Weights of a small GPT-style language model, trained from scratch on English Wikipedia: untied embeddings, local attention windows.
Each number is 128 + 32 x the weight over its row's rms, rounded and kept within 0 to 255. Layers, rows and columns count from 0. The size above them is the row's rms in percent of the matrix's.

# layer 7 MLP down (transposed), 1536x384, rms 0.0407, rows 983-995, columns 0-127
size [108  97  99 106 120 112  97  92  96 101 109 104  94]
[[106 153 115 126 126 127 165  78 112 145 140 118 129 117 128 181  96 131 122 105 129 103 171 144 143 149 106 151 141 147 136 112  54  82 123 150 145  87 113 155 142 135  85  80 147 129 120 181  61 128 108 145 119 148  89 101 150 127 106 134 108 111 114 114 145 142 155 137 115 180 175 216 139 142  86 126 101  46 127 107 153  63 139 140 159 194  88 142 149 140 157 129 119 102 112 197 116  87  38 186 137  93 177 161 121  79 181 146 139 161 148 131  91 130 107 120 126 101 161 167  67 135 110 131 126  62 132 143]
 [185 118  96 113  96 148  81 152  83  84  87 105 130  85 136  99 132 156 115 157  90  87  81 167 110 152  72 117 172 156 107 129 139 154  79 176 130 130 106 127 128 132 109 102 106  92 101 178 137  76 122 151  88 148 136 117 178 122 109 130 150 165 159 179  93 108 100 135 147 178 188 148 205  84  97 100 166 154 167 147 157  65 119 109 164 168 164 150 131 171 116 166 133 156 121 177 115 166 144  99 118 137 178 123  98 180 179 135 111 133 154 113 105 132 137 131 111 140 161  96 129 135 105 154 193  92 104 111]
 [126  62 119 150 141  79 142 158  73 221 139 152 178  69 141 102 114 134  93  97 167  76  67 102 108  53 117 147 136 147 199 153  96 107 109  92 102 138 123  45 179  92  85 134 129 124  58 130 155 140 115 102 142 119  92 109  99 174 174  74  98 126 135  91 135 125 131 104 117 180 100 100 174 157 162  97  91 130 120 137 186 143  63 112 118  78 163 195 149  92 197  94 117 111 134 160 132 114  98 109  80  80 135 152 141 156 147 126  78 181 218 176  61 129 122 163 183  98 130 124 133  67 115  98  97 126  93 154]
 [ 62  72 120  82 112 125  84  77 180 134 127 165  42  92 146 123 122 161 126 135 130 100  77 184 107 101  87  99 173 131  71 119 162 128 137 118 115  73  73 122 127 100  76 103 135 130 106 174  90  86 159 166 168 112 111 149 113 159 125 169 149 137 127 156 110  71 155 149 123 134 120 130 143 103 108  84  95 147 152 118 128 119 194 113 125  82  72 108 175 112 116 100 139 149 101 109 103 155 127 139 116 116 164  55 157 148 142 115 163 125  78 175  82 130 128 120 147 130 159 108 124 141 135 154  79 146 124 127]
 [ 99 109 114  91 128 159 116 124 134  84 150 112  91  97 117 169 106 167 149  90  79 109 135 120 139 123 125 102 161 121 155 131 155 139 117 131 180 131 104 182  98 157  99 115  90  60 131  78 169 146 144 119 170 183 123 164 156 179  93 164 121  84 184 150 108 145 158 143 112 140 145 147 145 132 158 107 112 104 130  85 135 149 173 140 159 152  83  96 177 172 152 108 126 148 184 119  59 136  74 131 158 124 157 160 189 132 122 181  78 170 107 107 102  72 111 120  93  91 122 165 138 101 105  70 141 137 131 145]
 [125 113 181 172 185 143 154  40 117 197 176 136 149 115 155 117 161 107 100 133 167 142  99  96 142 147 120 146 128 104 109  99 154 129 135  83 188 108 125 162 169  76  92 117 112 172  85  78 120 146 144 139 137 178 103 100 148 128 145 157 159 147  99 155 230 185 118 151 127  83 163 181 157 155  52 128 127  79 122 139 106 109 158  54 117 113 135 122 148 144 202 107  82 198 101 163 161 202 148 167 130  79 155  63 113 122 110 108 103 176 100 166 153 163 157 108 118 109 108 187 115 150 160 151  63 120 102 131]
 [139 123 135 154 142 175 191 125  71 114 134  98 121  89 138 123 129 117 186 156  66 143 111 148 129 116 134  72 141 110 101 140 169  67 117 112 135 145 115 144 135 182 179  46 146  87 135 109 127 112 142  97  96 138 112 147 174 155  76 159 128 104 193 134  69 165 152 140 106 169 172 155 126 172 167  76 138 110 162  84 117 111 127 212 118 110 119 150 107 194 106 132 162  92  84  89 120 147 120 105 108 121 134 156 103 171 133 121 161  74 141  99 170 191 168  99 103 108 164  90  97 118 182 133 154 124 143 120]
 [ 97 154 118 132 122 160 127  69  97 185 126 157 193 112 132 149 176 108 135 133 144 119 161 145 214 110 132 169 139 103  71 145 178 150 154  70 179 157 145 158 139 101 148 116 124  85  62 122  99 155 123 124 180 163 106 121  80  64 113  83 166 101 102 143 169 121  42 113 115 133 109  85 103 186 154 104 117 171 124 179 120 118 186  82 136 146 122 131 150 154  99  87 146 170 126 100 142 124 139 140  56  98 111 151 174 123  59 124 124 138 186 116 130 132 117 122 145 125 105 125 113 103  95 163 134 127 112  93]
 [ 83  83  78  85 103  92 135 135 181  97 161 138 144 139 159 145 143 110  92 137  70 187 143 120 140 134  84 140 100 119 143 172 157  90  76  82  88 120 117 172 144 107 125 206 178 132  76 161 163 109 152 184 113 148 136  94 187  97 107 150 135 124  63 119 142 158  92 169 113 194  91 152 108 147 127 170 121  83  69  88  83  97  70 218  90 107  46  93 186 123 124 103 113 114 155 122 135 144 141 178 109 128  97  91  93 145 100 204 103 135 149 150 180 123 112 165 131 169 147 115 108 138 162  97 163 126  75 167]
 [115  74 154 112  73 175 187 138 140 156 149 157 129  84 169 154 110 183 136 133 100 158 130 120 134 101 153 120 117 115 124 178 163 105 132 111 148  78 143 129 109 161 166 164 130 128 118 129 105 143 158  98 126 132 130 104  51  70 191  95 115 155  59  94  99 108 104 106 112  78 161 115 128 149 117 139 123  72 160 128 111 125 148 109 152  91 134 119 107  92 139 119 174 180 115 114 153 107 101 134 180 104 141 152 131  77 141 128  92 128 122  72 166 119  98  84 148 122 182 134  56 123 151 155 159 149 128 109]
 [108 125 171 118 107 214 116  56 150  99 153 140 104 141 132 122 105  99 142 175 154 185 167  84 191 163 140 110 181 191 124 110  78 149  82 138 131 123 136 124 197  96 133  87 106 118 130 106 145 143 159 145  98 143 106 131  99 143  89 125 107 106 102 131 144 117 155 138  93 133 154 165 109  87 114 162  44 104  97 136 161 100 107  87 141 147 176 132 154 112 110 136 130 133 105 115 147 156 116  92 120 120 142 122 109 189  59 147  49 154 156 157 121 147 117 151  96 141 186 101 103  97 170 117 128 109 150 108]
 [116  83 158  90 112  74 134 116  60 132 149 167 161 110 117 127 140 138  60 122 127 112 157  83  28 160  89 127 152 102 102 117 198 114 156 101  96 114 150 159 103 137 127  87 145 112 103  92  49  81 135 121 109 157 120  95 109 126  87 148 112 135  77 170 113 106  95 158 122 173 134 113  98 106 136 120  86 119  75 159 174 180  93 178 135 138 132 155 158 134 225  80 104 156 122 126 147 141  89 121  90 143  85 186 136 199  97  94 129 174 115 132 104  88 199 143 145 145 123 141 106 153 132 102 142 104  99 158]
 [165 114 162 102 149 102 178 120 164  90 159 105 159 178  80 142 149 121 156 172 186 144 100  74 108 141 153 123 130 156  86 126  57 160 105 198 105 125 180  76 124 169 133 123 111 156 141 111 157  97 127 125 180 116 136 118 123 135 187 148 118 123 104  76 116 172 131 153 150 123 169 145  78 193 110 171 128 117 126 110  44 131 141  79 145 134  52 112 106 117 102 128 114 121 125 150 136 133  90 118 119 137 176 120  68 113 121 151 126 141 145  94 127 188 169 151 100  72 138 105 137 143 151 101 160  57 115  71]]
# layer 7 MLP up, 1536x384, rms 0.0447, rows 984-995, columns 0-127
size [ 97 100 104 119 118  92  95  97 106 108 104  96]
[[108 163 102 144 150 164 110 114 128  79 146  77 157 156 109 169 119 145 123 123 104 103  73 128 146  73 188  70 122 125 146 123 122 142 147 112 124 134 115  94 138 179 153  80 163 127 112 148 197 119 159 156 140  85 117 112 145 143 124 143 131 111 147 116 166  60 102  57 137 102  99 132 104 131 138 192 115  96 128 165 117 163  80 127 103 123 122 157 135 115  87 177 193 147 115 103 135 106 143  73 110 171 104  98 127  85 180 104 144  92 102 128 136 192 155  90 101 137 132  91 101 125 126 135 123 185 165 129]
 [138 122 157  91 125 194 129 130 130 116 149  69 114 158 106 162 105 156 119 153 175  81 107 117 121 110 144 109 141  91 161  86 126 139 127  88 126 167 100 111 182 170  85 119 126 111 104 144 147 167 124  98 114 127 161 114 128 181 139  83 138 178 151  94  58 131  94 113 137 137 120  49 133 138 143 115 136 161  78 101 111 115 154 135 169 123 169 115 145 137 128 156 143 143 140 107 116 124 116 163 118 145 186 143  86 125 119 113 130 121 111 119 168  93 148  82 120  80 123 130 146 150 143 162 112 108 142 147]
 [183 167 144  62 156  79 128 120 152 135 158 143 109 157 146 128 178 140 115 139 144 147 176 155 207  92 143 159 163 166 109 197 170 135 114 131 127 113  94 137 118 119 126 125 132 157 188  68 102 130 162 127 157  82  91 182 115 148 132 131 102 110 135 118  96 105 167 152 184 127 140 181 117 203 146  96 116  77 111 119 131  89 100 105 168 156 157  77 162 102 180 123 163 166  97 127 154  87 155  81 162 163 118 109 138 142 169 121 105  89 154 119 173 205  92 135 101 108 170  84  92 166 138 139 155 139 101 129]
 [135 130 170 109 140 104  67  48 166 176 154  94 128 150 135  69  93  92 138 147 151 128 121 180 148 109 131 156  97 179 110 158 185  98 130 184 147 125  92  80 148 173 165 145 113  73 176 107 160 147 154 160 130 154 112  88 133 110 131  87  99 172 179 117 180  84 119 147 131 124 139 135 156 150 176 137 127 110 152 111 175 144 128 119 149 123 144  89 116 126 143 113 147 151 120  78 120  96 111 139 161 126 119 130 108 159 149 191 195 156  56 134 133 143 131 145 114 107 174 146 113 101 107 109 122 154 245 132]
 [123 130 162 145 159 131 158 126 167  80 146 106 153  90 122 146 155 145 108 126 127 168 133 133 157  97 195 126  89 117 153 157 156 130 100 175  85  82 129 165 116 158  93  96 156 193  79  91 149 105 122 156 146 118 131 109 181 182 118 146 186 110 120 188 171  79 127  47 149 156 140  98 195 182 124 132 108 141 127 114 123 167 115 186 152 109 125 121 110 102 186 166 170 149 170 129  99 120 165 103  98 130 142 143  94 154 143 160 164  43 160 152 207 179  97 144 156 203 126 139 108 151  87 130  69  90 198 146]
 [ 91 123 122  96 112  97 104  97 102 180 174 139  64 118 147 200 132 124 125 128 177 124 117 117 171 123 145 177 149 182  92 185 103 139 145 125 122  97 116 102  94  76 103 109 130 151 131 124 101 113 148 151  76 162 111  94 130 109 104  60 167  86 153  85 132 132  88 126 130  95  49  89 141 103 106  96  81 107 177 129 136 143 177 112 120 105 126 140 134  92 144 126  96 106 137  80 106 105 108 143 183 130 108 116 144 109  87 149 163 139 157 105 132 150 111 179 120 151  98 130 165  92 107 158 130 119 112 203]
 [115  92 148 131 119  87  76 152 145 175 126 159 110 163  92 130 142  49 162 110 128  87 133 194 107 173 158 121 132 134 165 136 112  99 132 159  73 119  73 157  91 153 114 190 126 126 149 171 112 160  77 145 142 182 139 133 143 136 107 118 114 132 157  77 152 116 209 133 124 105 150 152 180 166 152 110 126 165 176 117 142 109 132 162 123 108 168  86 151 158 168 102 182 100  68 189  99 130  74 114 173 115 140 178  40 128 141 136  98 131 147 168 171  87 148 160 154  90 131 100 166 116  85  95 171 122  96 140]
 [143  70 171 129 101 130 144  64 166 120 119 102 114 146 127 140 189  98 163 103 117 144 149 124 158 140 100 107 107 188 119 154 137 109 139 192  38 106 133  58 172 131  89 110 118  94 109 101 184 107 157 118 164 118 174 115 145 135  76 168 159  80  88  88 175 136 148  45 127 173 102 118 225 176 132 122 123 102 147 123 145 101 110  81 196 168 114 114 119 147 155 167 142 111 154 147 144  96  88 125 105 140 128 196 100 166 163  86 144  73 125 162 128 115  74 167 122 102 112  83 127 201  76  80 117 168 116 148]
 [103 129 181  68  88  74  72 101 133 150 162  97  98 114 213 162  93 149 191 160 110 161 136 174 156  97 141 127 155 218 133 138 170 105 147 132 132 160 119  98 162  67 118 128 173 131 185 127 153 125 105 122 156  74 152  94  96 165 126 116 178 125 124 216 157  74  89 150 166 163 149 119 130 127 122 106 126 128 150 146 174 109 205 104 128 102 115 124 144 118 110 162 178 197 128 110 149 156  86 125 169  95 163 130 122 108 162 172 182 106  99 103 131 164 143 122 145 101 154 156 157 157 108 116 174 184 110 130]
 [148 116 126 208 140 150 141 152 133 139 113 119  84 127 116 139 181 135 130 115 116 157 122 136 129 136 155 136 135 156  66 157  77 160 179  73  76 124 112 121 229  80 150 164 125 154 124 163 143 169 146 185 108 190 105 123  93 147  93 178 149 119 138 139 149  72 125 120 209  95 121 154 120 119 108 121  94  97  86  90 127 119 163 129 198 136 110 159 135 120  82 113 165 113 127  88  98 101  85 154 174 115 135 136 145 125 105 144 104  96 147  93 132 164  43  98 140  59 116 154 128  63 115 159 122  80 117 170]
 [117  86 118 128  97 167  53  99 138 175 141 141 103 157  97 225 167  45 154 122 165 136 121 161 145  70 166 125 113 168 128  70 114 124  93 139 128 158 132 167  63 198 118 138 146 119 117 132 188 113 105  94 141 111 118 120  95  94 123 120 136 121 144  92 104 175 124 120  93  68 120 120  92 180 152 191 128 134  80  93 170  76 161 162 102 176  95 141  88 132  79 107 122 184  79 142  80  66 148 138 156 162 127 179  70 111 131 150 151 134 129 107 143  98 118  24 107  69 124 117 177 111 149 139 141 136 131 139]
 [204 126 134 106 148  85 112 122 145 156 148 168 134 162 138 146  98 111 144 129 116 106 141  94 147 171 171 114 119 212 135 158 125 136 146 159  84 137 120  49  67 126 141  83 154 167 166 127 129  91 115 149 178  85 123 172 131 103 191  75 139 139 129 142 112 168 138 144 106  66 115 135 103 131 147 105  70 122 140  61  87 138  80 128 145 146  97 112 132  90 134 144 146 176 100 197 115  99 160 114  70  93 164  90 119 100 111 167 150 145 142 104 192 143 108 116 149  41 164 150 128 189  89 145 119 130 101 141]]